Weights of a small GPT-style language model, trained from scratch on English Wikipedia.
Size: 8 heads of 32 (4 for keys and values), 13.9M parameters.
Architecture: no biases in attention or MLP, untied embeddings.
Training: 210M tokens, 6418 steps.
Each number is 128 + 24 x the weight over its row's rms, rounded and kept within 0 to 255. Layers, rows and columns count from 0. Numbers have three digits each. The size before them is the row's rms in percent of the matrix's.

# layer 3 MLP down (transposed), 1024x256, rms 0.0425, rows 276-347, columns 0-63
106:119118142142122118116143140150109131136151106141111156141175139092118109113166091107153135157159131132134097122140131160157116116063066137130126096147181113109140148129102164185160089136089142
097:185110129116147106165164153101119157130122125089146153174142115156108130123116123124120146108127140129134099119123143144157140128146116177136122133145137129128139122150107172117138092103100089
096:113171097133100116130149126148137109130084105102114098099164140148133147110092116109155140131100148099145129145088158113127148150161143134147117161112109107162125120159143171140128158122121136
094:125119112136140176114120108168109147131125095150149126175125124151138138083120120100155124134154113060156188115158129197100129121091130147141165129126153161124085127136175177105153103103103157
105:148159098123122115124130158142138073123166107140127116147138096172114128088147175122131123084151128086138119096102134166177147091122158126180117073144088134174160144140128102110106127138142140
106:134104184132120141173160120091134129117129123087116136116105091165127157133146139121094150122107126150130140069147130139134147105158116139156082132132123128137178114088150127152103134109124147
093:122141121136088131142108100167139118150113133066101130130150133127121124107167136088123099129149128162120136092108144107171113128130113094137082091097101093141121126093129101119154128085137108
108:152124105129114106148120116121155120141140120096102099165106090062134134123132092140146150095143123117154134117156144152119153143100097127129145120118133143089137150105090148183089145094120130
108:115158169111183119104119090158091148118108147109123115135126163158130110147129142125128131129117085128115126146135111137128114148093075060160113124136087153104100127124138129147127163108091120
102:122139119140126113094107131147123169136145113129105170085063144117122149136116138144144128083133129157164103139107122121132136159110158152100154133120161106139125132153127137123121126149114094
087:125137118162120127148087080141070150125107148148107121150100147142127122135126118143118142131177150085120130143136110105140152153152096138146103105150113134139120142129109104074160155155127103
106:125117108087173145126139174110113112169136112098128115136104096063135149092167062111115135105123135104154136148161144076144112144158127140138131145122121121152117125150140145133140110124143139
098:123141112121108087110152104097082154085100114122125111177171177094130119100160118167089101134105106162155114077133121160083099146124101151103127111151150127132119160088131134092132167148162143
103:090122120134151113132136110103112104096095104118148137119112118115132140163130099116158122136146168134104143096119165128120135134107115103121140065103129155180123143134126161113174133107154096
110:144111151113126145149115134108146112141125152112172141091124104162150092106113092119127169119144135111122135112113113110173136157096115123119114122114135135147113120086131112151083102119130090
095:087094131155128123122078139129182132134165123115086150097160141110116097117120134136144124152125085144078126098113150074146120129127107151142120132161144104151135111092114102079171126122130154
102:094175112112119123152082168157109119155127145152138106127096159138136134112122167139132134124150089135157169127111099107117139107148114105115174098139117129149107089076137173149109075136136157
103:096114093133132131133108092123090166099126153125108180135142109121132131127118166120108120145101118133167141086158130129071122095141135107107114120135130126106126114108119133166096075140153088
105:161099147116171127174122139169131133128112107165137149090159137149100137140118158143098121132098159101162122130160150133141153096147160165093116156152133144103130141132125167135118127168159155
100:062144109115156131141100112121116139153121123135152119137142159090131111145113100122155115104131123098134095139109147081151114169096139110113141145094114164138161151121110137151169098158105163
109:115135098143136052057093142123106172136110165125059127145164133138178143144152127079116133121122145157129148138113162119130128077096185117135181101120122117128102143142138149142179094142107151
097:170142149116100111146185135172152176164107154091169095105129137107149147110120137166149104150078123133148127121116143119126129132147144119167130186126145189140110126116135135112123134098055120
095:104101125139133172114099109138130117149130152143125099106143147122159125098150107156111131130100142139093121146110141095175102142125115084143162147113132133124052133123092151138140107141148100
082:100141125093131103138129165126125114176145163111117130148103120115149160127083159157109138155141170158108124123102125069128120099114144130092120097107144156084132167125137079146119107092089106
096:125140105087151171173155135139101134109111126147111132129127163124108105075136109145139133173144113109104133111120133120168118165105153115111159125152094165134174108143159108160171127139101142
097:141104157131125125111135135134139111141123158108119078090109104098136175114152188117153126154120133120157136170124149105105138106170204145130169145140118105144074141102149085137101131094129128
094:161136092142106087109159094114160160094139139067134149103108128145136117107112114150079124140121119131134103178150148206114103113139172118080135135146109104098137124157137141136062069137127137
111:102117142126147138176097129132144123109142117139124176112144149128140112128101134095120111105120156146107115124106110148140173140127135169096140164133116139085172150151153140115086192107151105
094:166141130134156100112168175152122141138152156117178142090121176107103104059156065122113095153121121110152188109118163140131123144128112088122148165085137126098110113174127111117114189125098130
097:167093130144075110161084122114128104097117165176120101170136145120098138147158130093126165086156073147115160122129130096123136111109126125176144116113084130112118146117114115153148124139084120
109:115108140072129157079104123090182164151119158169093128146160113159114149134079102133148173082153109152097136108115097111143101140154139128110119165157170137130162153144117118119104125121098151
100:093118175129119172132123133148107114120113118104123101151135127109092119088133158117122147088105143140073079095131110097149151131117157126130113096126124135140137112113085174112094162117107134
096:102093121167139150069129128152149150126076133159143117118126142114081186091091188114155119129081162138108154105140125111129133148131112106143131119136127115140110155107119141136115163116113136
107:121140131107124111161086144128106107163115133150166124113121118128136126162140082104106122157110090152121133164144150135107077121100128119177133125114159102132157103133074131125142153137097091
098:170123172120131152108088109107111123176109118171095107121117140144167138128142098113150143116124153120102157178176117109135152141124165110111117129142109103127129148115146128114143155101112131
108:145147128097144124141128161133124140117141159097155137118124117096136145127129131156117110110151100127143177099120128118139159102165123137106138149111140095144137130109106107117201122119120133
091:109092156152138123172112110092134108106094106118156117096133115116121153144114084169125138098146117167116111119125123123113123098122129133144119159174110152160134132127183160118158130112127110
093:097117132056135157157160120141157131119132168143150155152133167112142102158147119134124133152176121124136101101161158156109125115080118127120149143146126097144115138127091161108096124158112130
089:100097135177147174115139121088153104132104127140132141166103101113143134086127201119120142166092156114151137132180104122149105126146114118113067117122147132106107128164130116123154098155124081
094:089138113129136151132094131126135122113108142117107114095107118175141131117138135086127118136130139126119116134122118118136152189156112119123128122144093088108162132119146138133155121059123131
101:125091114139156134116141156169088130147118110113129108105088117119136141123143143116105128122103136115111110118160156124123150148126139125157114115100110104136091136156143077148123152125114141
089:120151153140115111110135128167118105130116120129123119194112116112118133156116132084157080146127139122073138084145142135134131100136142149084147088149089118101114113094136133182115158108099084
113:118184176130181126126103167112178170129157118147107142166107153110173119108167107145117113148099151111119095152133131129092151109131141107110140119153137102115125116111121160179146119116112156
100:129114150116150142147127139097174107116131097122165150120127134125150140131126104143138144111107098094152126106100111124187120161125101118103148144123182127102125130163109128139113135162126102
101:140085142158099151113122122128137158140172086118090132124101091095127187132114120113119080150102112117099139082119125082105135153124124106148138114122183164102130120122076143115112159082139091
116:147157138134118124096147140078106099128122141100150145141115100091156105134132150133182136128114141134091121150113099130119118133066132119139136110164091145126155110205136125134157118135085103
095:124164146171130183122123099111128157101095113151147137166103110145132151187126158090116083118129086146164087135109155141165156124129142157144108091143100088104117105143118122137141136147138130
097:116126166128108138119143119118119101142138122123130143146134126142100147107133067160186158099105159153153109093103138186148153178086095122151105118103105141152128110155104134134120117112098089
116:135111142138110116164111158111140143077134150111095106111088136138142121119137128159115152117089173124101114127150152155118082100131163174096141140110116142139151086135145171133173091087134077
095:121132142077150139123145110095119090160123127151126109132082122127159111110124073135131133139093103168174101127124093155139146157085142140141104072113131121128151124136143095105159092142144120
090:096099141071132121134115129123175117134124118131101120104110185188133105151104142146163142107118132123163155153132169137149147157104101130116125171146161101093144115137132167102129145140182137
110:119163160139146124121100144094128147096152118140147145108148106127140135084075124120163099095097140129144094126079126120134126140119088133091120149131164141148124117098147115101133150122124085
098:175081130117117121133145154173143103146122115154134135112111144142154133170100114139140139131100131151147144126134114169148176124149117146078103097101114110099156164135154112160085061165152105
104:131121118140136126160144100135133158114119168129160113093143116124093093131093085131135156090150137136151116135162107136173116151120149135152142162167104114144147153131063146093121137120063127
096:152102156135103112100131103175131140140155118129122131145132080131129086174150142151112124163071134148141171109093077111137108107131130133145120112136115183108118125127182144158111123143118109
100:144082091116128135125129119126163141160118106174170170093150166150130133132093165180114142121088130093122142130124113147153124078139128124161135128121131136145118136163123116157149140112120096
097:155120115142094135162189119149107113142115154077118152152146200117166130147128135169136111165142126137123144075119122162120114150152097154109111122103123102137156143156127122105097142133151131
105:132139133149165154166136118096114105115115121128135158135092110081135129154165122140155110098145141154117125142095122113120167159150151087137120116147140111156145141180093091142113116105085123
097:102161143131139090147151139138142128155122125124090164135131131138110113130098096128132138133124143097161212095124119132144105125110135117142135150137097138175129154095135153114139118139140123
102:120140164142083129096140155112137116157114202112160122112124134139100142166115098067107153097158138105113154145147134150162133073137147160108101142090105133085072112137109133130108129104100152
106:115154176128146131148117131117152085157159142120120164105155119187153169145142128150116128082140152135102104152154128101140146128106140119080136137135102128133083121132154134133130156181152184
107:112158128083094177143128110123122129091099121135091091157128172109146137128104154133162151121139142105140114107114133185108153135113162153085128136086116115104112108130125108141122117124128124
094:112134092130092100150112124091143142105068139121150144086114151145135129128148144138100124126131140156112143158108121127130183063112101083125104169113136169110095101095141116134103147114096063
095:124123138155117111128158131145100142133119088142111156126176116116140134142161123143170112167101100140115143109116103164154170144131130149066142111154114118172151124172137135114150143133142119
095:100098095105141143103148144131148077138143113130094115121107142125130138105138133129135141103153119090141129133140125135120132157123118120093115094109090109153165144114135141096157102115156100
097:110111106162151137132135111138112173128086107147133115112162147136135128135122153135154118111185138118070097155150113156160133164121127113128067162102121125142152098127110160139190142135139144
098:113129126118136100112106100117149140143143141104105153161130158140101106140134114158124142117174123134138130138131107110105132088097115097132119135104136131110145103132134100130095135122139137
095:128148113098137099107094124127142132136121156144087118133110123120159130117121120141137147124139141100130046113132170101108106125129120121119091115097115142149079102099133162145093154115119160
105:113102091090106110129091130096153121113143184173119103145087148138116132112158131118126158157138113128072107117142129139131136129160117142078145111165130133080112135118121190129114082139124128
109:113121142112084117110167144146085129115140110118104125091105092154114169141142131122113165080134122104161126152095117146152117153124146110115186110123097139130156146120150131145126151126133116
105:082163084109134120148112118128097132108109081128099127135149145135114103146100112098126123150127149127141118137097184098082132119118140129119159130115121106130117163097081130114171118115084121
097:134119134170162141098134176170126135159142084158122159138139149143141152100126120133102151133084144155129126118129130126122181164127122134138125153115125108126110119089147130100143092147163108
# layer 3 MLP gate, 1024x256, rms 0.0426, rows 277-347, columns 0-63
105:121137144155132158095108128075116106122122153142145073103147132114158166185138155152120138098122113177102136123163107104140108105106167101176141102085131077133127109125156111181118161080116155
095:134161119143105104136114184112187137143103101140107126099124138146107101099076186109129159157144139142107159129117163145111083092131148123184122142150150141145091126145095136111142149167167096
099:093160169128110111100135148121146137133132122120093113085115095109150144174100139142115159097120168148096086085114140078196131143174117103120113129095109115103177129140096092136092122176154165
096:122083115110096107120119184114120099124173085130131148116134145143143111120150117173092133125150124083131149129138109114171124105125116107137093093136120091168156089127134086086108100148098084
100:114176099143116131146142137134120168119143124119149073144095131148147113150107122141110168084107161116065090134114159133141133110098146109141169097083115164151120150132158108131127169105125136
097:114131142169110121106125066109112139152096170146147145101126152133127130126118141082108121170170094208133148094105147117131115120145124106144101155129087130137097116172138117118135148133155127
103:148138156098086157146143129137099131159166091152094114106155173187108114096125146139111115159123129136105142126121106102143142101145141139164145152154145103182146104126165137129095149189144126
109:108108109122140152118091072088147131118155132098122155159109100164148108094113111149102144116116171097100135141126143105159131120153119146155129133124151098152130156095125149121121117159130138
096:124107099114087143128123120108142072102089154100116122100177116087150134089159099141097062162114133114118168154122171168121121124136121171092127119121181141122114132148083153131134087131144179
084:143096120121129161153166088136122086163112119087123137143110138125138120085103161150106135119121141095122129102107132117099074147155106138109135143092143106149137082123137088126120088099132088
104:132145144124122098115086117126110113150094120100124144133085106104155162090131091157132127119134125148121066123100163147160127124102098142140126112125144157142120117133151102118100123128143161
090:107095102136127108114108097088083120087087129112113157112130166125129097132147148156125106103146114154138141162137165154080124082140101085132132139125140123113123122072120162097127154188116173
104:127104126099134113072140154147108123180117155140083108116120144087137130112097127106104117119093145126123096150165124126152091115152130131141110154160109118096115096147091091120082143104128143
099:100118090087184133117133135129116155135125130139111125156131101112181112093163146163137101163133131122131120130112143094122185126150114103112130092117125125135159124132152109150152131117108113
100:158128149082118154114139093082084127136096126137141111169089127128162176117146155135131124074135180134135117129156119144095136129139118082108160162115151142117123170127149143179120178146123093
098:093154135097118107124126147137154147108161141146138114089115146147141138132094103115127106131145129103153126175121129154128142135157080132093136104130108134160113108141147125152123141182071135
109:140149112135144135140140095111132185129150129146145167139132054138154126133169136111157143161098122092137152101112166144118121038137122100126151124154125138127127122116150149137134122165182187
107:180080123111132104148120141174151132142111073181189144116115123173099129141119130149155139099101087112129115131177127118126130145128147121088132121162098150116129155101123146111097156157112136
092:171138101148153121146128176148153148148148118155147148079147151152117163086111113107143117114116117120126160135120114142108195096162143103091105121109147094173119107117082148123131109094124114
099:142157148132160131150129067135151118135101103154127108104144097139078116114119106178116140168099112136162098090163143083117141167116102135110148162131109161097100123141104134089141141062165093
095:161152135145150094137142160119130134156128145099176094113124137115164140126124129105114117113128117146096081103125121118105140122138113109167110176122131200162118141133132099117110117086110135
096:099118124090123141150130102143128172160133117100083134102116125099151115086094122161116136146141122140134102160120124137140141113096111122150090186104148095149076132113144175127117098132107163
083:127161122111119115122110114114102122144119144131148128101145110144169157091138110144120078163133143120122125150095155119108127087144165139148126105116183110148123110128152067125132145128136108
088:094145137118134114129133085117148111133123099141157106105139170129116160109145099128121134171109134124164154119116108116121131109113122139148141141118126116128118102118129100141110175147137154
098:114118131128156146116132172109144127115155130141129161144117108137135107069160119146125113097135087126123151105127096167091116159070091128164124072096135171119158156119107107125114095111160174
094:151117130109149098127115168156130143137145122129083148107157117124128168159122098106173139169148123113139134103164145120097136179154145091111105142141111122109112087122121129156160137142138081
105:093158113053097078133113155130083139168114130107067162125130137122110141107108136160096176068137158178096119151107103064138121129142119170110136148110123122126111126159117159104105140123138147
098:151129128095116127135082119098129110132113091114099135140117119172121131167149147123102195120146135110094160085134102109140135136135170126140122090121097129170155132094143141112081125140159126
099:099164162099134109117162165127125115119169084135146153136161128143139107144144128141135122132122107086132125076101120132132180162121121126087108128161125144143123117178110120157106096089130128
106:122133111104138100127104101120126155150123107133140144129102100149151118118132120146131132132137144100098162141132170091126117096152098101123148157149143108133168121153170119120149133132128137
102:168148165154155165139151164172128156111114104114149109133148121106117098157113134146135147080116135111124106111101094091154144095109154160135144068121097103127104128141092145131112129104087134
098:139127148071124138149145121139079118143177085135116105137119104084147092143191123155146146155160112105126136071111132117130127154159102093111114174098129121144156106153156122148095094159133121
099:176128118145084113173063142138067122165138113147140155104145127119111119166113074159091121133127099119118155172110150143067101099090177115136115144122128136136135132142064145088150132159095108
096:105131078105136108125105141110138134142103156145152117167132172108137145113113090174119099147132159113139145130129103099103154109147099119165105130148130145123148126076160143113129101152147154
114:130118133142110126127113127136117114074149126130130140088117116183132132098116185138141148137138101143140140190169062132160145150170158087179109117085142152116105141134139135158171115145129140
086:151157117103143090117146123099128155148144143134132130144098161107129143106118128123134130102143117120089105084133104147167156143147077147128106153140094142140087142117137118131112134125140136
091:154122167195103106135119104152145149105135069125135152108150131154125119104144139121110158096132109121133181137124139135122097122144185131137125135092126186110093168093120127149162116119092088
095:075115174158125129104144146132157115150096094150135111174087117117133118088140177120098121128112148096139111110186117116165113141132127147117097118113132121098102098163125104133149096118117084
086:117141101101094130140118137172097125143115090129089136183111114141097116150127099133134109100106166155139078092163125097113135161138140147160124123145075124144126157137118096134118155118115129
099:164109132158120148129107138132120079153154115139161073109143158091141173150139118136148112130119107166134115113166090138102118112124141100102105145171128086127106148176102062146115144136083150
088:130101113123163148149148165108135131183157134141132159102128100134136151102126124157108133096116108164129135159124134119127152204098138115146135135085142128154167131138118127052120108139148154
115:123157166097167104103111171113148126116143126124146137169123148109126070113175141156081134145120167161141116104118116114129174134129120069112127162104150124121145103115123178191119113112126141
098:140150134135160148171168135118132131141118105114167160150114126109143109133098145157107135126135122111119120145082111138140129103110113104149153151099129139106123125159095142195132135127089159
110:108157123074140102132104117134125132144149111096140090135108151132112138114117122092119155157149139170150149131126137139115131118150127158097152143145142098137127119114141145154111132125133143
109:099103122103130137141100128124139140154148108114131143154128107120170158147096103187083180134146126153096159088062071152118180110097128140113138120105133140127111102146144130173152087154118135
092:133119135103196110154134200155132106109172137089173115116100153130148098099122134136130188127159112143102120119130097110113103105113159114137118108130136136123107095135106128100122139123133102
092:125134124121150097132140120134101153159129125178114125101128133159148105141098163096136109169146129118115183142142081104166083084164133155118128137135127140129145113103117094146093104137153161
102:143120089123094067182130142083110121140092146157136116127092097145175103143130152148089113128110149128155103124134098161116131102143121143122094132126137112157102119174149137137122141073096070
098:135103118108103096125079141161098123139123112104121140143126083115135139118128127099108158158132151126166132113138128132154111179138112137103105168115098162092127147144108122149093137188137131
093:118114150106149118132147148156148145118128107149105122108093151168123089130140168121154108131110137126149135151161160120106115180114102112110103140152115073112129115142141189122128148121212135
105:122129152119165138128111110104146128131111143132146124093148128130123133137135070154101120108185125141138101112100077138125153130117156124177100148131141164150082111134136104107134096117128116
094:130121130085127088109145173137144145148139130149135113105126124150062090118128160141084149144177139143127160124133159098132103135138110152130124123127096155146088120119123117152156098115170124
105:158130141152148102174131126113119131129142076080138123149108165121145107124140125140133111154115124131114150130140177118155144104133119113122138089111113151146130100143150084164118179119143122
086:168112130160075105143102142119138137146164116111131140147133090111159125127161150094116134164158115082108112130119123169148146082165109095147098158148129133131145079097147111133098155140112150
101:156139121087103108082119126114131131096134166153128121148121118118113178122134183135109152132120149137090144123115149105166122111109139122146114153133139138143138142147144134165126127148165074
088:149070108084124126140171130168102150097110094144138147133099137143144127077185168140157113152163107144100123124139129130166155113114146082151125117131129134144107165113098080153150116095162153
099:115133165092113146123136110138122135124155129134135147071134142145144146161129110152208144140122179160098176166091133132122107130082161132110161098091144124124129098094117100101085099172121134
101:156132095118134127130138123131137121112119160095185124083136097122179114133092139127089181146155108100119172129108105158133118115101098128118157124146082144143125158145119151121124112136124163
101:106114121112096103161111079147137141114137062139132079100165131103126114130124099125128104146163189158141115095107138103081094151144159150113110142141129118130162104140157122153115103141099094
098:168155132113132093134137132096132080132156125123125137110122122120112134108167114140155144096158121107082110136110095141158162187152111093109112128110102156119126169160127121150134124143101113
097:112138114139136110106133138095118125150165160109097072116105157138147163125169099143135127166121138151110188159120082135111117163149125139118133096137110110148137176115081112164121139106141142
107:109084121145128126146103148104175135117080147156140156130084143159150149137160131118110107108130160121116152131112130090134156120126119097132084157111110152151094120119150105127147178102108061
096:109152153163136098143159134110124134143133133174081143106172109139127133135139133120158110152119105114099131125123088133132141142132100114114158107138138088171134129153146137121150138130160165
098:147115101104156138116103150111150135145173112121122125146111162132138118083127127142122138097093108118188125122128153117139139140179124089132101110123124114144181165112138131141133122120187134
094:120135136113125124147142096138101127156197122127147118117088148131137102121132138160117118142112140136134161110151144093181123111144146100116087139113134115157170129120133158109169125102131152
105:058170118120082097129119168109156130160127127097096136117121145174129142141144105108143170139146154133147142146152076087081108141119145051106125108160139148129098141119161116148121147177161126
095:145149159097140113090122138098162125139128153148103114136085146152139144115131115134163175147079148103128104099143165122125105147129133129115104119101096144139128112120124155109097172082134082
104:134115116135091138149160138161113097094133083144141120130132120150100104131109153136119176134166131093166136115104077155153149115072127144125146088098132086126081118149102123165091110116113141
102:101150164140114089108128157144104149071130130108109080155142118154116099117127109144104148103127094117127140157069163104182148139142135120113128122140112107135137126104141125123142149111163138
101:161132097134123164178106133115162097112130141104161135123108107118142144131121124137134130105114102125124132180119147117114140114100154152097162097153145153162118119123114142110149185135174144
106:139154136155123129097160150180144158119160129140127148135111132164117166129136120159164188160118158138141141148107098093139139159116126125124097146099150089142125076094162109116087109160150138
# layer 3 MLP up, 1024x256, rms 0.0425, rows 277-347, columns 0-63
101:127146147131129132127156131108130143154084128106134105130156097123086086160146147113121133085102134165136121102165112139158113113125142164168148119119144093163108069097145153149134083114114113
096:128119120133113112137147181135130087139137096099109096163151153117126161097122132139177124125084135119103153135101166148136115099114140092148153129161139120165168123127127119082122118137137126
084:115146125127131148109138144127113135101118134119122102104158127095133111143088134156102169083094133140131140089152170114123130127153150101158150092094086122119152140166122160109104112123168137
105:147142089124088092124138170159145094131159092140145128135152115166149116130141147166128131095137105098118136155128128143168138123120143122153084086140137126173160118114132095114084122154097097
109:111091154183112114178187137126164135167093163088092089170153081161137159157113137132125155127088117139126154107143167132134119087151130122152095164104152118111153107088121107185129124125157125
092:126139147170155151110146157136116141109141136157145121142121150113125090163126151176141137102108124126125149116115136123111152098133135132114162123145097125144139133112122126125120085195110170
112:115113124144100152136129085121110099175166079104086107151095106118143138131141099109143114112128140112132124116162171098121127120096085091154159155122117119136170142145138125139095161106108121
106:132125110094127131083069104128105123110037139152107107131117172184138116105166146133121102125143108148118111132161099143102120124112128083150138120133155152119110115143138095167151102110109110
101:141114141139161100112111105139109185154131109145115113138090117136120146136092175143149143072116124145158090156133136127129139161095144143118168124108114109138139149121096129129127117129129078
095:116118117094114160125146157142167123120091103092130122123157106111142137128144117111110137114089123165123142117133104151136113111095161140094180162104140105110155105071135160146103125146140114
107:166124125125145107136112129139117096144133152107114114117100079090159146109126116141150139082151129142123090163127127124160158148128102152123096154131116118140146152148160119135099122138170176
102:124091145151160168152109156157136125183115143120144157098085082157122151153085135093136119135118156107136109131124118116150125137089137132162129142129105127152137104172128112148139107082128105
100:171095140112140112106114151143134083158152145138106111109146105104113107135112166089097133136111127108129104166142115158130098094142107138144117170137112135061068111127123145133057147110133118
113:100133130124143123112132128145098140151130142113132157112112108159148114087137091141146144087148156099119097124132123105142111155099134106130117100123104121124115117102095104184119120133118082
104:161119130102131141120135127091085129120072131119120096155100119122122165111141143143132123103127179133122125139154137143109121105156133091139116118109148148141140181147176131185104140149117107
102:105148113128187102124112159126127147123134074125148103124118143154110101078133126124122123108152095118122133045138082076115146110113131110154149150128118132150143139121117138108090114078114079
118:110110123156139126097108143121118153062115141130118113124112137125148168121136143149147169158092130100146090151109140151067123109139141096134132131115089116109129128120177123121115088165164099
102:099158121087167146122154119117121116138161142091073126104174152111117164134139130140066138132167136138144106166119116100147125091134111184140122151118181126114129134162148100168112108090160134
092:135157124171185140137110145128107095136126151155174153097105165115123138099149098108128091117125102114114143114141102085133175113118115109133137114086141137149144140147104165178138108158123157
107:080125130133150119063156134111108138131161161106121104101158156109149128102140134112126088120142142151124164152111114139114148099100193112132162098125120096143145156138159153131119113126134124
092:124113105120087116144146115118142127135075101101113120112122083125096160097125139170141140168078117126122175113116175120147096152111116146082123105143152087097128125134126142165176163136132120
090:160171100142150072096116154111123083127102172124156118140146109147100122154148151114127144073128162148136112163137123125133127123169144146135127097152112151123159144163143148157157146110132121
097:130122134123121133091133186121111148150125126125125146141135100119118084129066130125116163111154185123133138129098127090144139096099152156106143111119105110106146162130142107148126095112097107
096:119138126124149175147120095112067159144133125137106120124135133113166133106131109106128117174125086136123134159150137130140111151081113110094153131152152131139133156130190143150127107125117126
095:193121075123139140127127116132099103093140116123132092150127108116127096108134120111130103137145093088146164106102135096146146110108143122130087094104109174100166139103105126154131132126167160
094:151115154088177131114119155106127105139132171137123171080145135129145154181120112144171126168144136148149088138147134156095112154156146064140075138111123104122124119103148104135122124163111082
109:090134149125169119185097158122134144139087097143120154118142131159130139116113101113098091110115140129149084129100104098141172153133132139115116143134103129116183147176152148120075168111145109
114:091158112133108136135088099079159139123081095133116119167117115158185143164106173128127168106129135114140108126135094099169136111110145161149133090151110133158138157076155148139110119126140138
095:127151175121117090107105163107151117101152109117118152161178165145138101138145123118105167111153085100128160112130145112163167161112114116149146112119097146128126100182098131150090115130161157
110:118152130094140133106112090109144149168146114143135116137124100109147100134092112148108126148103121095100130126124113130136126088174114138128157158164149159127176143143156131112126183145115139
106:151130097108109138150089136113124154148104134142155162106100089153142125175104098160164145127130123153148135135135123125103123115140099142158138136120114131135140121122181130168153161156123108
096:108125148074120133147128139107077122137182081163108102125112134114127092138184104136144126152157128127114154069102129119141125168166143103144127159120118109128146097140149150158095088159130118
096:141136081155080077140097101141101087150104153177164141098167163141100116118131098139089136117110116173107128166139097118120142127129141146130149169116117123145172123154095152092136142154094142
094:102137137112150120077126132121093117206122144149131128145118173141172146159148082123158134114126140111142153176180083087142153113153109099128116164159148105171127124143115124104117125133143137
115:147178132108149122135134152099139151132109139144122064172142116117099184156158112120101113114107141132096105081119133122100159099100142161150141149169122146131157080117122061121130136127136125
089:133131115141144154092098151140139104096088110095172152094159135147134131165111103133121102157160164093100104151141126170109150119156120114146126140146099180156135150137159139117131130157089090
094:156122146156135174100164164178106172098142093129124089088126114190112139087135147120130118082127124125124126146118119082139149128163156115136133124140144147136099114148140120131177156114124118
081:124146081103147142151151110088119162095149132140106150110125123148111137173109104168144168152136095141136164130111120131089134100126111124128173135142101121152154139092095160117110160137134168
102:162113173159110093140136134117090139142143119145137123159154117099082125113113137127119152121133094150138142122133145150106118075144165125122166116121149143146089121109103147138124132181114131
099:088122087115114129122152116140150137120109132134117162102083118130113123090072151139143185133134126131136155116125153097105097130115145140109140120130115089186139119151147129110115140160200141
079:112141124125158147113162171122168073118115121136093150163158068143093129099117141155161111078137106127153113119168093130105122147112131095129170154139143166139147094127131110138147131099168124
119:121126154143095133146126135139166155155114138146108144118102115085151176130127130108164120163099107070079151128093126128111106132095103154124141065145137132144121141140143101110165154143122125
101:116086157109171129116105126092154101118094105147129165095155130066134132120105122114147146133194097127123131109096088131179109095134116100103129166112154127146097161168120177156123130136142150
095:098163138094123121138109149109130115176114133088140114153149132119099119105102148150165117142135153145124151126113114152077109142113132153130131113142105087145136142075131131141131131108155159
123:131092159129116126110109102097120110126122091120164158140144090119161116178143099148159137139124154126119138121110086146127155116060131109125116103112102153123088099168137137118167104154108099
094:148166159136216149105141138123174123097115102141154118156135135150136128170106151084098134110166117120142115108120100164160145123118119145141106120152113123149079105119134125166168139161132125
099:134152160165128156152166135113140141143115120082092151150138120103103081149125084146120144087149137138154092070116149183121148172148128134136110134107171165136126097138117116147136130093101151
112:125105148140103074152120156085115151124168102134093099108115098147144137137152158189117136090106169129123116145144089158116140081127157148113119140137121108132132129131160162153137113088094082
105:112127101181121114151112136155119153117149153106132145130130133154136197135155160111152106111152144142122185110107145124124119121177111117111119180142124152135130160102126193157114173134129143
081:124145071121106103106127113119168086184133153131152153124154122112149111116137137165086152097107121123124160117126139139153172135133121153097123132106171136113135125118142125117149145122078125
113:130123131171131120097114109123116085140113101136180153163129108099111093104101110147160098116138141107118098126053156135132125123126112117126121155123139142156126099111162137120113142126074095
105:126142115146138174142098159066130157146122104098139120113141108144086171124121103116110097102166116133124138118110141176088121128134203124120123101146112121104127101130131148108088092146109097
110:135104128153098093159130115116089105131129114111129134152166176105137104108150115131115145158130127143091133120150110094185173123156118127119113116132131147160138081132128095158069141120127146
101:141070147122104119124144103180133153156106122123111135118175131096095104172103127164153138145091142183117192112102115096164068148114102164145139122100123157105148158141171162130123134141141116
100:115140123157139112170140108138148134134108118129172197110116166147128133145143100142125113120144106122134114131104111136108095147132132141121124118120128119138116145118128118095129157093073165
097:135119111153142104174163166140133123151151138087087154120146171143139099162095132136119148120120157138147121105118156145133114120149125122155108129140107093125105143140142147128102117150122137
111:143131157144096195129111122155130157137135088131099157118103121092134161145143107119148142098120117131107130158105108102116169151159148113115119086156145099147144119146110084155081147137091144
103:116088148145120126126114137102133127122143100183086121167099154122095131118144131146168074100119149198140087093164132112088133125173127150112122145124147116121149076116147090170102158118121104
098:079136104120136093137118108113132137118129107146146107082162121112147103119142081109128124106155152172187100110111110102114120156129161147122101118138112121108153107121135100142105103129104077
109:107103107092142126168168129122110086154161112140087134102156157107166195158147138155115133115104166173132117123139142113134144122140129143115114144195157122123129097140109144136097165153148171
105:149162129094083131135134124105117147112127144124123059169112149082168126080111121139142148115117109120127154133109117143107143127131188162068108139094113158144126112117117113151120152098105129
084:139152108099099123158127125129073117133123147076130129086142133098128105098073167171133132121125101146130106117130144147123142123134116158119104152117167127088133114116084150115120136172096123
090:091097137107150094161156099153121162135103142120125148113102111106131140121114116156115123111147136127155135182112144124141140158103127198098135117110121122091114162138133145105138086143130116
098:121129146163114112146139111154111148116113132137145107133122147126102138183119119117113142146116152172104136106106107128117116111087132139116130173155143146108087100127116133156106152132079161
089:121117086143166134123139126121077173110132121115156100125173125123174107108149135160136122120124133115095157133145096143114152118139112107109090176125087136151164115068111167153190130150141154
115:177130146156140170111124128143094110107135120135181149131156151106160116133125140139117108195137114145125130137096126102164129183135121212141131145151120119145134111133102138113179116149087138
105:134109137146136177149137122147120112110105103091163141129138112105132098134154128097109106104144096148122177177153081127140140113122100127149184149140131112122134109155125118128176074142125126
103:126096087099096117138152149097116075121152139139143093119126123138102086129133121110088180162135130105124088106090116135140170131111088177140155108130110137070084101119126152131093092103129147
104:099164080109148040095189161107080130097122141118105126130115112174120155108120112167116168078160170136138117135127138139166126173121154118139143129160087114150120139104109177117152129108174097
102:136103118129111101095118082138069162143128122148124131140173151131140125109120148124123118154116158095141120157144132129112164130118098140135123138087135112095122123138109158158125089138060185
092:146153179104148066127127082122108160131098141113154102119142162142132160108136142148142132121141141084082133155098120115158095110127131134116125108099153179117144123105169130148153106153155161